config = dict(
    norm='layernorm',
    optimizer='soap_variant',
    warmup_steps=200,
    seq_len=128,
)
Each number is 50 + 12 x the weight over its row's rms, rounded and kept within 0 to 99. Layers, rows and columns count from 0. The size before them is the row's rms in percent of the matrix's.

# layer 10 MLP down (transposed), 1024x256, rms 0.084, rows 90-144, columns 128-191
106:57 68 46 73 33 50 41 44 43 72 41 53 47 53 58 44 42 38 47 48 38 46 49 56 57 75 53 66 44 45 35 50 57 48 45 76 52 64 72 42 49 65 56 42 40 59 42 57 69 55 56 55 65 62 67 53 39 49 47 49 61 62 53 44
097:53 39 61 85 45 66 14 62 68 66 54 40 65 57 55 40 49 59 55 67 47 46 43 45 60 45 44 60 25 48 15 67 37 34 40 64 38 68 56 67 61 43 45 63 61 66 55 55 40 53 60 56 50 47 57 44 48 77 56 33 62 46 48 55
109:63 38 59 65 22 45 52 46 50 53 58 68 63 40 47 58 55 41 48 59 52 35 57 29 49 54 69 54 48 51 47 55 56 52 61 39 66 35 35 22 49 60 39 51 44 57 55 62 29 52 49 39 60 48 54 31 40 47 61 38 55 36 40 48
114:41 26 65 51 23 39 45 24 48 47 70 38 64 55 52 59 47 49 45 50 54 68 43 27 79 37 48 56 33 41 52 51 44 58 70 56 34 32 69 48 51 69 52 45 53 31 33 39 82 48 52 29 47 53 51 35 25 57 45 57 41 50 45 52
098:34 63 56 44 42 54 39 41 68 64 70 49 45 49 68 49 37 40 53 46 39 37 41 49 46 71 26 56 71 54 27 47 44 44 66 81 53 58 53 52 51 51 59 41 53 50 58 45 45 52 50 45 61 53 48 59 51 74 35 41 32 59 45 43
084:63 47 44 50 51 46 45 44 56 50 68 35 57 53 54 60 49 48 54 51 49 54 41 51 26 43 57 46 39 58 46 49 64 41 44 62 47 53 59 63 34 68 61 36 53 36 21 42 40 28 50 44 24 62 38 50 68 42 49 62 36 54 60 51
099:52 42 57 57 66 57 61 47 46 54 49 45 60 59 63 57 62 42 54 48 58 58 36 47 46 22 36 43 29 44 54 39 65 40 45 60 31 42 49 55 55 57 47 50 49 56 31 64 60 58 35 43 36 24 33 28 61 59 54 55 61 57 47 53
107:50 54 39 63 40 52 59 40 52 47 50 41 47 65 61 34 61 36 31 69 64 40 61 39 41 61 58 61 47 33 82 51 49 30 58 60 47 49 40 52 50 44 53 67 43 53 69 44 44 49 62 31 55 28 42 35 66 26 42 54 53 59 39 46
102:54 48 48 60 46 57 52 44 56 35 47 48 52 46 24 65 58 44 37 55 54 44 41 64 58 55 47 46 51 41 60 63 38 53 43 34 55 65 36 60 37 40 52 39 63 36 49 84 36 50 64 42 53 37 62 40 13 45 57 53 44 63 37 54
101:41 59 44 50 46 17 50 60 43 55 65 62 63 40 54 68 58 50 43 48 46 62 30 42 69 46 62 61 64 24 43 59 53 55 62 58 54 44 46 42 46 56 41 75 61 41 72 73 66 51 43 34 59 53 71 70 62 67 35 58 54 33 31 45
086:44 50 62 53 48 61 31 58 43 54 67 68 53 79 49 49 52 49 39 43 37 29 53 45 27 46 37 54 40 37 51 55 34 36 63 52 72 53 56 29 30 49 57 59 40 43 07 25 44 36 70 47 55 67 48 67 50 21 39 50 51 47 59 33
098:65 56 77 57 62 56 50 45 34 61 54 74 38 54 48 55 69 47 69 51 41 48 55 45 51 55 57 47 45 57 72 50 61 12 43 62 57 42 47 40 36 32 40 49 47 56 42 36 48 61 48 66 56 60 41 70 31 42 52 40 55 52 56 50
100:60 44 28 43 55 45 61 41 61 49 41 37 62 41 41 57 51 37 46 58 35 67 71 43 46 50 41 46 37 47 61 70 56 41 60 71 62 77 53 49 36 51 62 48 58 50 42 55 57 65 66 56 61 37 27 43 52 62 55 69 42 44 52 40
099:35 53 60 43 34 69 50 38 39 48 49 35 59 36 54 36 59 44 53 36 50 60 43 52 45 47 48 57 80 64 48 37 49 65 54 56 78 42 59 58 62 49 53 40 35 31 30 48 61 64 67 62 49 50 57 57 34 56 50 45 60 55 52 53
104:62 45 27 41 62 45 54 40 46 41 51 51 33 56 68 50 37 59 64 36 63 43 36 52 34 25 58 65 51 36 43 70 54 36 67 42 41 61 48 52 30 48 76 51 49 49 44 48 34 64 53 60 70 50 38 57 46 43 31 38 52 56 31 50
099:54 70 52 48 28 68 53 58 51 57 83 18 44 90 58 69 36 42 59 40 45 47 23 50 24 50 52 56 55 42 58 48 46 36 57 58 43 64 73 40 43 35 55 54 46 45 57 42 69 53 41 50 57 52 47 42 58 44 54 32 42 61 52 40
107:35 58 55 54 59 69 44 64 41 70 53 49 48 55 70 35 59 40 59 47 66 51 75 69 33 48 51 54 48 49 53 45 52 36 51 51 35 63 39 46 55 69 69 35 38 32 38 23 43 50 44 38 64 25 64 46 46 51 34 52 71 48 28 44
103:54 46 58 70 44 55 60 56 58 68 60 54 31 66 56 52 29 21 42 64 36 48 61 47 55 50 32 46 35 38 60 59 57 47 50 43 24 45 54 54 73 51 48 48 38 31 45 48 63 59 73 59 61 63 41 46 52 60 72 45 52 42 51 58
117:76 42 29 44 48 50 51 50 58 39 33 61 44 62 56 32 51 39 49 61 52 57 50 46 28 38 62 62 63 37 46 36 57 49 44 50 45 61 48 55 39 58 36 46 64 48 53 52 55 77 49 33 43 63 65 13 44 42 39 27 38 69 37 67
098:52 42 53 45 51 63 48 50 52 51 41 57 35 60 51 60 62 46 50 39 45 37 48 58 42 48 68 64 66 41 35 51 46 59 45 48 65 50 44 74 58 58 54 47 60 70 32 67 35 48 64 44 55 49 57 36 50 60 68 52 41 41 27 66
100:67 29 36 46 23 47 41 50 65 33 40 51 46 71 55 48 45 25 63 47 44 40 59 52 59 53 52 51 53 72 30 48 49 49 50 51 68 66 49 42 47 61 47 55 48 50 57 33 41 41 59 63 33 46 64 42 67 50 50 51 67 43 54 67
103:31 55 45 24 40 46 56 49 60 42 46 58 62 40 47 53 45 33 42 45 44 52 49 38 43 50 32 33 52 33 49 58 45 51 48 49 43 49 67 51 40 70 43 37 53 55 47 38 63 42 68 45 50 40 81 54 58 77 38 41 17 31 57 46
102:58 59 62 45 35 66 41 74 57 54 44 61 66 49 55 62 62 55 23 65 47 43 29 42 31 46 49 46 47 52 21 35 73 50 43 43 56 51 62 50 64 48 50 67 47 40 28 45 63 55 35 21 16 69 77 55 45 44 42 55 39 52 45 50
114:45 44 42 43 42 56 49 52 49 80 68 54 63 41 62 68 47 51 58 70 35 53 49 72 42 61 58 32 50 58 58 52 67 21 30 61 44 54 37 39 42 48 42 64 41 18 35 70 77 50 45 51 66 67 44 40 29 60 24 45 48 54 46 44
097:62 77 67 70 54 49 60 56 50 59 30 43 43 37 75 48 27 45 69 62 68 49 41 46 42 43 35 68 55 40 54 52 40 46 62 37 59 30 62 48 51 51 40 48 47 42 60 71 52 29 28 72 56 52 40 45 52 47 56 39 61 47 45 45
104:54 50 50 61 50 33 30 64 47 49 31 60 44 32 36 57 48 41 45 37 48 77 67 60 42 75 49 32 51 49 35 48 39 72 60 42 53 64 50 55 35 40 28 52 30 63 49 60 49 40 49 45 51 30 48 44 68 48 18 41 62 50 36 55
100:55 48 44 58 56 38 42 51 57 55 49 23 33 45 44 57 32 35 39 36 43 26 37 67 40 68 49 54 38 44 36 56 50 34 51 37 38 62 49 51 57 56 55 44 50 55 47 66 58 39 51 35 47 44 35 46 53 47 61 45 35 49 72 39
097:69 53 56 55 43 39 61 57 37 34 65 40 37 41 56 35 40 37 44 57 36 38 56 42 47 49 58 61 48 54 60 66 54 53 43 43 22 56 55 44 55 51 49 29 61 46 36 43 61 55 35 51 56 43 45 44 34 60 28 47 41 38 61 39
103:46 37 44 55 56 30 67 33 56 54 46 50 38 57 52 41 67 54 35 53 67 51 38 42 67 42 46 45 48 37 29 31 66 48 36 52 58 40 42 70 58 36 64 37 60 64 48 55 38 39 41 60 48 57 60 59 65 47 45 37 48 48 49 46
100:62 33 59 47 66 53 48 45 61 51 54 51 56 49 74 43 53 46 49 31 51 78 59 52 56 28 44 53 28 48 63 49 26 63 39 53 61 21 24 29 56 56 25 40 32 38 50 53 55 66 37 70 66 72 45 32 55 46 46 40 56 50 48 52
104:44 63 30 41 28 63 48 53 63 44 78 51 47 65 63 47 48 45 64 74 63 51 48 39 31 60 72 63 64 61 49 49 72 51 58 34 46 33 54 46 66 42 60 50 52 50 46 53 45 64 42 61 52 56 54 43 57 61 46 61 57 24 54 60
089:48 60 59 46 58 41 59 74 57 64 62 47 26 53 71 36 64 34 74 61 58 31 60 61 38 70 39 31 51 66 44 53 58 44 61 40 37 32 42 46 48 35 41 54 59 57 53 46 48 64 64 40 59 44 44 36 32 37 56 47 55 58 40 44
094:35 38 61 53 35 45 43 42 37 54 40 42 77 62 37 56 53 22 49 47 65 44 35 44 53 47 47 49 70 64 52 43 49 36 53 54 52 61 70 38 31 60 40 34 44 51 52 49 43 56 33 58 52 82 73 50 48 57 57 34 29 57 58 56
098:37 57 36 31 44 29 54 54 59 62 51 46 47 79 78 46 59 67 31 64 48 49 60 54 50 33 58 74 52 36 57 33 59 53 79 56 56 62 46 56 55 60 42 70 58 37 55 50 57 47 86 21 38 51 50 51 34 50 46 36 49 56 41 33
101:42 37 32 39 40 62 48 34 40 68 57 43 59 56 39 57 55 42 39 49 31 65 51 50 53 21 61 57 64 57 51 29 60 55 47 53 60 45 49 54 51 55 56 61 65 46 85 63 36 52 63 52 35 61 59 45 78 39 38 59 40 46 60 50
094:49 51 54 61 40 45 73 51 55 46 57 45 56 72 65 41 38 45 67 45 34 42 49 63 40 49 36 40 34 55 53 35 49 51 43 50 63 48 52 59 40 48 34 21 47 19 36 56 29 42 52 66 50 42 57 24 37 49 41 50 24 31 32 34
104:55 60 62 25 73 49 54 48 36 54 55 47 39 41 41 30 26 27 75 36 42 56 52 48 78 51 50 50 46 38 55 52 31 53 48 47 59 73 55 70 46 42 50 43 59 45 28 64 39 27 43 56 55 63 29 69 53 70 58 62 36 43 27 48
101:40 72 46 52 59 33 43 67 55 29 32 54 39 39 38 49 21 63 52 41 43 37 60 62 34 50 57 61 31 30 65 38 55 56 55 23 61 89 40 47 52 49 41 45 58 64 71 38 61 58 56 55 64 52 28 41 26 56 34 51 26 68 38 42
102:40 37 41 47 49 46 28 41 59 52 45 60 60 59 54 72 68 21 45 65 48 68 65 41 60 44 84 82 37 23 52 38 44 42 35 51 41 47 66 36 56 55 56 18 48 64 47 57 55 51 42 60 46 51 50 47 49 61 65 41 53 37 56 58
071:60 44 44 49 33 63 29 41 50 44 64 36 51 67 71 45 54 52 79 62 37 68 54 37 46 37 63 43 60 50 55 43 51 69 52 67 63 71 63 46 51 52 56 46 40 52 18 33 27 53 38 56 45 53 55 28 47 61 40 47 48 46 59 60
099:59 41 53 66 49 52 47 44 51 51 68 55 55 59 56 46 55 47 46 47 41 49 46 26 63 58 38 47 30 47 54 49 61 44 57 47 58 52 51 49 56 37 48 67 44 53 65 62 79 32 54 68 41 49 55 39 60 49 52 66 64 47 39 28
097:47 62 48 63 32 46 51 64 76 40 51 51 51 36 48 60 56 62 54 48 47 44 50 66 60 61 58 74 69 46 39 42 47 75 39 30 65 57 67 53 53 54 31 57 38 75 65 52 31 50 68 42 31 56 52 53 39 52 43 51 51 52 53 47
102:39 37 44 67 45 38 60 62 59 39 60 53 38 26 51 51 55 52 53 53 31 46 43 53 46 39 53 56 39 47 49 36 53 50 31 40 72 57 73 42 61 30 43 42 22 32 58 56 57 41 55 51 62 69 47 40 34 56 44 48 66 41 40 55
090:50 52 46 46 35 55 49 56 68 49 54 39 63 57 51 67 75 37 74 49 67 76 62 39 46 53 55 42 60 63 51 39 55 40 44 30 24 47 48 32 53 58 63 66 50 57 00 53 39 57 39 42 56 46 59 40 47 52 56 62 24 57 63 45
086:42 56 38 50 57 48 48 34 59 42 38 59 39 46 67 47 47 43 67 42 31 50 46 44 53 57 58 71 60 60 40 57 33 57 61 60 52 44 39 31 41 45 66 47 35 69 00 39 43 47 49 55 31 58 54 23 52 66 38 48 54 60 41 44
087:52 56 37 40 56 49 41 61 22 28 59 50 46 52 39 62 53 40 43 49 50 71 51 41 63 31 34 65 53 39 42 49 68 67 43 67 45 64 63 52 59 57 41 67 52 55 35 52 55 22 41 56 48 50 57 43 48 34 45 51 72 54 52 64
111:33 48 41 50 61 50 57 55 38 46 38 45 49 64 37 51 60 44 52 52 45 31 40 39 32 56 58 53 55 43 59 57 53 56 49 43 57 30 39 38 49 60 39 58 45 43 31 28 48 41 34 56 64 43 78 50 68 32 68 51 40 24 48 36
100:62 41 74 34 67 45 53 34 62 61 33 65 62 63 38 52 55 42 61 63 51 62 47 66 69 13 68 34 80 47 52 46 50 30 37 38 37 77 35 64 55 26 73 42 59 53 40 44 41 23 55 62 48 52 58 35 53 50 39 60 41 57 45 42
112:70 50 59 55 63 61 41 42 63 66 46 65 58 32 49 46 42 55 36 26 71 77 62 69 58 43 46 37 44 60 41 46 47 46 53 60 65 62 40 49 54 48 63 69 33 65 52 57 51 18 63 52 34 52 48 47 51 70 44 38 33 47 61 77
099:46 54 64 42 48 69 52 41 38 43 57 44 42 67 62 64 51 47 38 52 31 40 58 64 15 40 22 16 42 38 41 68 40 70 25 48 54 57 48 57 54 68 57 50 22 70 55 65 67 44 44 63 47 45 65 54 44 49 62 51 39 53 44 57
096:55 34 58 70 67 61 50 64 38 51 57 51 52 48 56 44 37 27 39 61 49 51 51 39 56 68 59 65 23 57 51 30 31 55 43 40 61 43 66 38 54 50 38 42 42 61 58 43 36 16 53 56 62 23 59 32 34 27 46 60 37 53 43 54
106:60 56 56 52 46 53 48 53 67 18 62 60 51 39 53 36 50 32 55 27 51 59 61 51 49 63 75 50 42 65 50 61 55 45 50 42 40 46 25 38 55 41 55 27 77 57 44 73 52 45 72 31 72 56 54 51 34 60 49 55 78 41 31 41
103:50 49 73 64 63 63 57 62 50 54 16 47 57 64 52 39 52 45 48 57 29 57 70 37 63 33 38 51 54 51 54 62 47 34 50 58 55 45 66 54 45 49 46 72 64 47 39 46 22 49 49 42 53 43 66 78 28 60 39 44 65 55 46 15
098:65 50 48 63 57 45 55 50 44 61 44 43 57 64 45 60 52 33 57 45 44 38 42 48 49 71 33 56 39 51 44 57 67 46 58 36 61 36 53 62 40 45 45 48 45 62 20 70 34 64 53 45 53 49 57 57 49 44 54 51 37 53 35 38
105:50 60 70 41 20 62 44 53 72 56 26 52 75 51 60 24 65 65 44 68 36 56 49 32 56 47 40 38 62 56 44 52 51 61 55 54 66 62 35 44 42 65 43 43 55 43 68 47 60 47 70 60 46 56 75 61 50 41 56 49 47 38 49 42
# layer 10 MLP up, 1024x256, rms 0.0918, rows 91-144, columns 128-191
097:54 54 54 52 64 80 49 66 25 56 42 48 45 51 54 54 44 48 41 58 38 51 65 65 37 51 49 47 44 57 68 63 34 61 39 52 69 42 77 54 68 61 50 41 17 61 65 50 34 51 70 52 27 57 58 54 57 40 45 37 70 29 53 62
101:54 30 74 60 47 50 63 60 40 22 35 34 36 53 47 51 40 32 41 59 47 54 31 57 48 40 45 59 40 43 40 52 60 64 68 47 58 59 65 40 40 39 60 64 39 62 57 44 61 41 68 58 48 58 54 48 61 49 53 36 50 36 60 62
101:48 67 32 37 46 44 39 40 67 45 68 49 51 60 40 63 49 51 61 80 54 31 48 41 31 50 56 50 30 42 33 54 36 60 51 58 38 17 46 55 42 41 53 36 45 51 34 70 26 55 74 50 43 33 56 65 44 46 50 41 42 44 68 23
097:48 53 52 55 56 24 29 47 62 52 58 37 71 50 34 78 74 28 33 53 27 45 54 54 68 55 47 69 55 40 39 66 45 79 41 45 41 61 29 63 51 34 73 33 42 48 46 65 56 33 47 34 65 35 56 26 50 44 54 22 45 36 55 64
097:50 49 63 36 42 49 54 58 56 44 43 55 44 73 53 45 45 34 50 48 61 54 53 40 56 57 69 55 72 40 48 40 32 60 28 63 55 62 47 44 49 49 48 56 47 43 46 44 59 79 58 41 51 36 55 52 39 39 53 53 33 67 53 48
095:37 59 44 56 36 59 51 45 34 54 49 53 45 53 85 72 36 59 36 58 49 19 53 44 50 54 74 50 55 55 65 57 37 44 74 64 46 26 34 50 36 22 53 55 51 50 43 50 44 29 47 58 50 52 64 43 33 57 28 41 32 53 62 72
108:41 56 66 66 67 50 58 43 43 48 62 45 35 44 51 44 41 55 43 65 43 54 28 41 44 39 57 46 44 49 65 45 26 19 60 49 43 60 62 65 49 51 22 45 46 54 55 56 62 37 43 45 53 38 42 65 36 49 29 47 48 46 47 54
104:64 57 37 60 58 36 44 59 59 56 72 51 65 58 53 69 39 54 54 48 60 57 46 44 51 73 68 75 55 67 51 60 42 48 53 41 48 57 46 60 28 56 64 45 51 59 62 43 45 39 45 53 34 48 70 52 65 53 41 52 51 45 43 49
098:68 50 42 54 43 36 56 56 51 54 51 22 54 45 66 48 67 56 57 44 38 57 44 36 52 50 39 45 37 80 42 47 83 60 47 43 43 37 32 56 53 49 53 52 59 51 65 37 57 50 33 60 35 57 46 73 43 45 40 66 45 55 52 52
100:60 51 38 33 57 47 69 56 49 43 22 29 43 61 45 59 47 45 41 57 47 53 13 56 47 50 52 47 39 40 64 55 33 53 68 53 50 69 55 39 51 45 59 34 58 50 57 27 43 48 54 58 41 35 41 32 50 75 66 61 61 50 45 61
100:54 63 59 36 57 39 49 40 32 59 50 49 33 53 50 52 25 47 63 49 32 55 60 55 55 66 35 39 65 61 48 39 40 93 58 50 32 64 39 34 63 29 58 40 45 57 42 49 57 39 49 38 58 70 58 70 52 43 27 58 49 36 42 54
100:60 43 41 46 45 50 37 34 47 49 44 35 50 40 32 55 45 46 58 34 51 45 54 54 60 46 53 35 66 49 53 41 44 49 37 39 39 58 51 45 45 70 69 42 55 45 53 43 59 42 51 53 41 59 63 53 38 66 57 37 54 30 67 41
094:46 52 58 32 54 72 53 58 45 53 38 62 76 48 42 47 43 84 49 45 44 52 54 45 69 46 41 41 52 30 43 40 58 45 70 54 45 40 23 49 47 38 52 63 37 41 44 44 53 57 31 45 54 17 62 50 38 37 55 45 40 66 46 45
101:48 54 52 36 80 37 45 54 61 48 55 63 58 50 58 50 55 38 60 56 44 60 62 50 51 37 54 51 43 64 44 37 57 71 40 52 55 42 69 63 55 63 58 55 63 55 52 53 46 70 49 48 49 53 42 91 18 37 52 54 38 41 49 32
102:35 62 43 61 60 59 50 61 61 41 31 50 56 40 39 54 25 65 53 28 60 63 46 49 45 54 56 61 62 54 41 42 60 60 76 48 44 36 52 49 57 63 55 47 44 56 51 52 52 43 69 48 28 67 59 60 41 59 54 57 56 74 44 32
105:63 46 54 24 36 66 51 61 54 39 46 28 65 44 50 67 49 59 49 56 40 49 63 48 57 62 49 59 56 63 40 66 47 62 36 58 54 56 46 52 46 32 34 59 53 54 42 29 47 51 51 34 46 41 57 43 32 37 45 52 72 45 45 36
099:34 61 48 49 53 61 45 47 29 57 39 44 24 63 61 51 56 59 33 45 69 45 58 66 55 71 59 46 56 46 29 32 50 57 58 60 61 36 64 43 61 38 48 40 47 58 45 47 32 60 67 37 30 47 45 55 63 45 55 51 43 29 70 45
108:40 49 63 48 47 61 55 66 52 68 54 44 41 65 57 50 49 59 46 72 37 50 43 70 43 59 81 44 51 47 33 70 51 41 49 51 40 46 60 40 65 46 32 50 51 47 41 49 40 63 46 31 34 49 56 38 57 50 36 54 13 20 45 57
100:65 49 52 41 40 71 46 76 62 50 33 63 45 53 44 37 58 40 64 67 38 56 61 52 28 67 63 35 42 76 45 54 75 54 61 79 32 54 42 52 53 59 46 70 44 73 47 34 62 62 47 60 64 23 59 31 48 55 43 53 65 61 38 44
100:50 56 74 44 38 66 52 40 66 68 49 56 56 49 31 55 37 65 51 81 56 49 46 41 47 49 30 47 59 33 35 51 44 45 69 71 18 55 40 43 28 37 56 52 58 66 54 51 54 50 32 26 50 44 43 65 44 39 46 50 21 55 64 55
099:71 59 38 50 57 42 49 21 45 56 32 48 57 34 66 66 63 49 45 47 43 46 51 41 32 49 50 55 46 35 50 51 41 52 63 46 50 58 77 32 53 66 79 41 50 59 48 55 54 48 22 19 24 53 51 65 36 60 59 35 62 52 60 54
102:42 52 71 32 58 54 46 59 46 64 44 54 37 43 51 43 53 38 50 42 24 49 67 49 27 47 57 68 43 53 45 38 67 56 39 52 52 39 65 51 45 62 66 28 67 62 44 34 65 56 51 35 48 46 70 44 48 51 53 65 45 47 57 63
105:58 61 47 59 38 56 55 36 51 71 42 45 52 57 55 42 51 75 61 39 45 57 41 67 39 55 41 49 69 63 59 27 29 63 78 46 49 46 49 47 51 57 47 40 52 67 59 51 55 59 56 46 37 45 48 37 53 53 38 34 51 62 57 31
098:68 51 56 46 52 31 53 47 63 42 49 55 32 52 65 39 65 40 47 61 57 50 53 51 81 62 35 65 59 48 51 54 71 62 45 62 55 70 41 44 60 56 45 53 45 55 46 45 52 36 63 25 58 38 30 64 31 66 53 46 64 44 53 40
099:50 49 53 66 58 52 42 41 50 31 43 16 50 36 59 75 46 59 67 46 45 37 39 64 70 45 37 48 56 64 51 38 61 39 59 58 40 39 29 69 55 71 58 46 44 68 49 55 54 23 50 42 24 61 59 51 54 67 53 57 61 45 45 23
101:44 40 55 57 47 36 55 58 54 66 49 35 53 63 54 42 35 48 72 46 40 63 52 55 34 58 50 44 47 52 54 64 60 49 58 68 34 34 48 58 57 59 43 41 64 66 56 52 59 44 37 61 52 29 51 62 52 56 36 59 41 34 42 33
098:50 42 60 46 37 36 53 50 37 73 42 33 67 46 52 18 50 53 58 45 58 55 56 36 51 64 56 05 57 41 45 43 44 43 54 41 44 67 51 33 48 72 55 38 22 58 45 38 51 55 67 27 17 32 39 48 56 66 56 39 31 61 59 27
101:54 50 36 50 67 49 77 63 71 62 44 21 56 33 60 40 54 67 72 56 51 45 47 37 28 49 73 34 36 53 37 47 40 51 50 60 65 40 57 54 53 53 57 35 58 64 60 33 37 32 31 53 52 53 64 44 43 69 38 47 43 69 45 66
102:42 22 59 48 35 66 30 40 42 31 42 58 50 72 40 54 52 52 48 68 27 23 59 44 53 59 72 55 55 50 43 50 45 54 45 26 50 44 37 57 45 45 36 44 48 36 56 57 45 50 45 26 63 39 34 45 42 62 40 52 44 63 62 47
100:54 42 43 52 65 49 50 84 36 51 25 22 59 67 40 47 36 67 59 42 40 64 51 64 44 54 32 36 36 60 41 57 37 47 42 66 44 53 49 24 49 56 28 42 65 53 43 65 56 53 47 26 52 49 36 49 63 65 62 65 37 61 49 53
093:56 59 48 67 39 48 54 30 73 48 45 50 64 53 43 39 74 55 64 62 48 47 31 54 59 42 52 52 52 37 39 41 74 52 35 46 53 50 58 44 62 78 63 40 28 44 34 70 39 52 62 69 47 55 63 44 35 47 52 51 45 46 51 52
104:38 33 50 62 55 57 66 51 55 62 45 61 36 44 64 50 49 43 59 66 28 58 52 39 40 46 55 65 22 49 37 33 52 62 48 42 40 36 60 54 67 42 61 61 46 36 36 38 51 49 52 48 45 38 51 55 51 27 35 57 57 43 52 22
097:33 71 28 58 47 37 60 45 50 60 69 61 69 64 57 51 63 60 46 43 39 46 74 45 57 68 54 54 49 48 61 52 60 56 56 55 50 36 37 48 47 51 61 52 37 62 59 28 52 62 54 61 61 33 59 55 72 77 51 48 55 65 35 64
099:45 64 50 44 50 60 74 54 48 55 46 49 59 46 59 39 36 47 78 60 40 53 45 51 60 74 61 59 54 52 43 37 41 45 45 48 47 55 65 43 40 71 47 46 34 33 33 35 34 58 38 55 50 54 37 47 52 65 59 57 40 54 59 54
092:55 58 52 43 45 54 50 52 43 54 58 68 46 48 56 49 55 29 52 46 61 57 40 65 57 47 50 41 27 66 54 71 51 23 26 46 53 47 53 37 46 47 57 53 41 61 55 70 58 66 53 38 52 35 51 38 49 46 51 35 44 69 59 70
103:47 66 57 67 56 57 70 63 53 42 51 72 41 46 54 60 28 64 47 60 54 25 63 53 31 47 45 49 56 26 38 58 75 33 73 48 56 44 37 50 63 43 58 54 42 36 52 59 27 49 50 25 37 48 59 42 48 16 63 39 63 50 54 60
104:40 72 38 14 30 45 34 53 59 50 55 57 53 32 60 59 51 78 57 55 22 47 51 41 59 46 43 40 30 31 57 55 61 57 46 38 58 39 72 38 62 63 51 52 51 43 51 53 63 41 39 44 36 51 58 47 36 29 44 45 33 51 58 44
101:48 30 51 47 25 55 72 36 52 52 34 66 59 47 33 62 32 77 40 30 54 45 51 21 44 50 57 53 23 45 28 68 57 41 71 36 35 51 65 51 33 34 51 38 31 56 58 58 47 44 58 40 72 42 42 53 50 61 52 45 45 54 62 69
087:52 43 60 45 35 49 54 68 29 49 36 56 56 35 36 60 43 41 61 53 56 67 37 51 59 42 43 46 65 36 42 73 43 47 46 37 45 42 44 63 31 46 36 47 44 85 52 51 55 55 34 29 52 23 44 52 56 59 69 50 63 58 59 40
102:29 45 67 35 56 52 59 58 59 72 57 39 37 34 41 51 43 59 63 58 54 57 44 60 63 56 34 53 46 54 49 48 60 42 17 30 70 39 61 54 31 66 74 51 53 43 58 53 60 63 56 47 59 54 66 61 50 52 36 67 37 66 40 35
095:43 36 48 50 69 39 42 45 40 51 67 76 48 73 89 42 59 41 61 33 49 39 12 34 47 46 39 57 49 54 43 61 49 61 54 66 28 68 62 50 35 64 53 55 35 64 33 53 56 58 54 46 27 57 39 46 51 52 63 50 36 76 57 46
101:48 55 60 30 65 41 34 58 26 64 46 42 58 48 35 59 60 41 50 26 41 56 71 57 52 43 48 59 56 42 37 46 44 44 52 62 50 62 46 52 67 70 60 42 49 73 68 48 75 61 33 61 27 61 59 42 31 47 36 52 51 57 44 42
102:32 40 70 23 48 59 51 69 40 50 34 58 62 63 69 53 50 69 36 60 34 71 62 39 37 31 45 57 52 46 51 38 56 39 49 64 46 69 71 48 37 50 35 45 46 40 46 57 23 31 75 63 58 36 48 49 60 67 43 65 39 46 45 44
099:53 49 42 43 56 60 38 53 54 54 47 52 28 30 51 54 51 45 57 48 77 54 56 43 41 47 42 45 51 61 57 37 32 54 41 45 35 55 63 77 53 57 64 50 47 55 31 59 47 61 63 46 60 32 46 57 55 65 38 65 29 48 41 49
099:42 58 50 52 46 68 56 61 55 52 65 42 53 47 49 49 45 38 64 40 54 32 19 43 49 56 74 40 68 45 52 34 70 62 31 51 55 26 35 59 74 59 57 26 63 48 60 41 58 44 47 43 56 32 61 46 61 50 46 80 56 47 49 35
111:46 51 62 27 62 76 46 65 50 64 33 52 46 59 68 51 46 54 38 45 36 49 52 27 33 49 47 58 36 61 55 55 60 54 40 26 35 31 76 60 57 45 33 36 51 32 53 44 44 36 53 54 32 40 51 60 50 63 58 57 54 36 66 57
095:53 48 66 39 56 60 49 73 43 55 47 47 50 83 48 71 38 64 34 47 60 52 65 47 63 48 41 34 47 57 72 30 49 48 46 46 73 40 52 37 28 59 40 32 52 73 47 39 54 37 51 53 36 37 62 54 45 75 30 33 23 43 56 64
111:43 47 72 56 60 30 55 40 55 49 50 31 29 37 29 51 44 58 35 38 47 61 67 63 52 47 56 41 41 69 37 49 72 64 20 51 42 58 53 43 57 67 48 46 55 42 58 53 44 51 58 42 44 52 72 51 22 52 63 80 53 34 60 65
101:58 58 57 62 63 32 33 30 48 37 45 42 45 43 58 50 63 67 59 66 56 66 60 40 38 78 71 25 65 38 49 42 33 50 74 42 46 38 46 51 60 48 46 45 56 43 49 39 51 63 47 21 48 43 49 50 62 49 47 34 40 25 66 51
101:40 36 51 48 55 41 50 59 41 67 50 47 52 40 43 28 43 67 37 45 57 23 82 13 62 37 71 65 52 61 34 50 40 78 52 53 51 62 59 38 69 59 40 47 56 49 44 42 46 41 56 44 26 42 47 43 51 38 56 57 42 77 42 55
100:59 56 53 60 32 40 87 66 55 43 42 37 62 56 58 59 47 57 40 60 35 61 59 23 51 46 36 35 57 34 65 45 65 68 31 31 42 58 53 40 49 46 46 35 34 34 64 39 51 76 53 29 58 44 55 54 49 43 63 49 32 36 65 36
101:53 51 48 45 51 46 43 55 23 50 31 75 37 60 53 50 39 51 52 49 68 48 49 46 42 35 56 44 65 45 40 58 27 65 56 48 73 62 68 39 47 48 48 48 43 13 73 50 55 34 40 46 36 30 30 78 52 56 60 46 52 67 42 40
102:56 36 50 62 60 40 22 45 53 63 63 56 42 40 66 46 50 59 35 41 42 54 35 30 46 50 62 59 49 62 53 71 59 50 48 44 28 46 42 56 63 51 46 55 49 55 39 52 60 57 43 49 57 69 49 56 54 29 57 62 36 37 66 51
101:51 51 53 45 33 36 49 51 43 68 39 55 68 66 50 33 74 56 61 66 58 48 54 59 53 69 61 38 31 41 46 48 51 28 32 66 50 40 49 55 39 47 66 66 50 68 87 65 63 49 45 50 52 60 48 66 63 60 37 64 47 38 45 52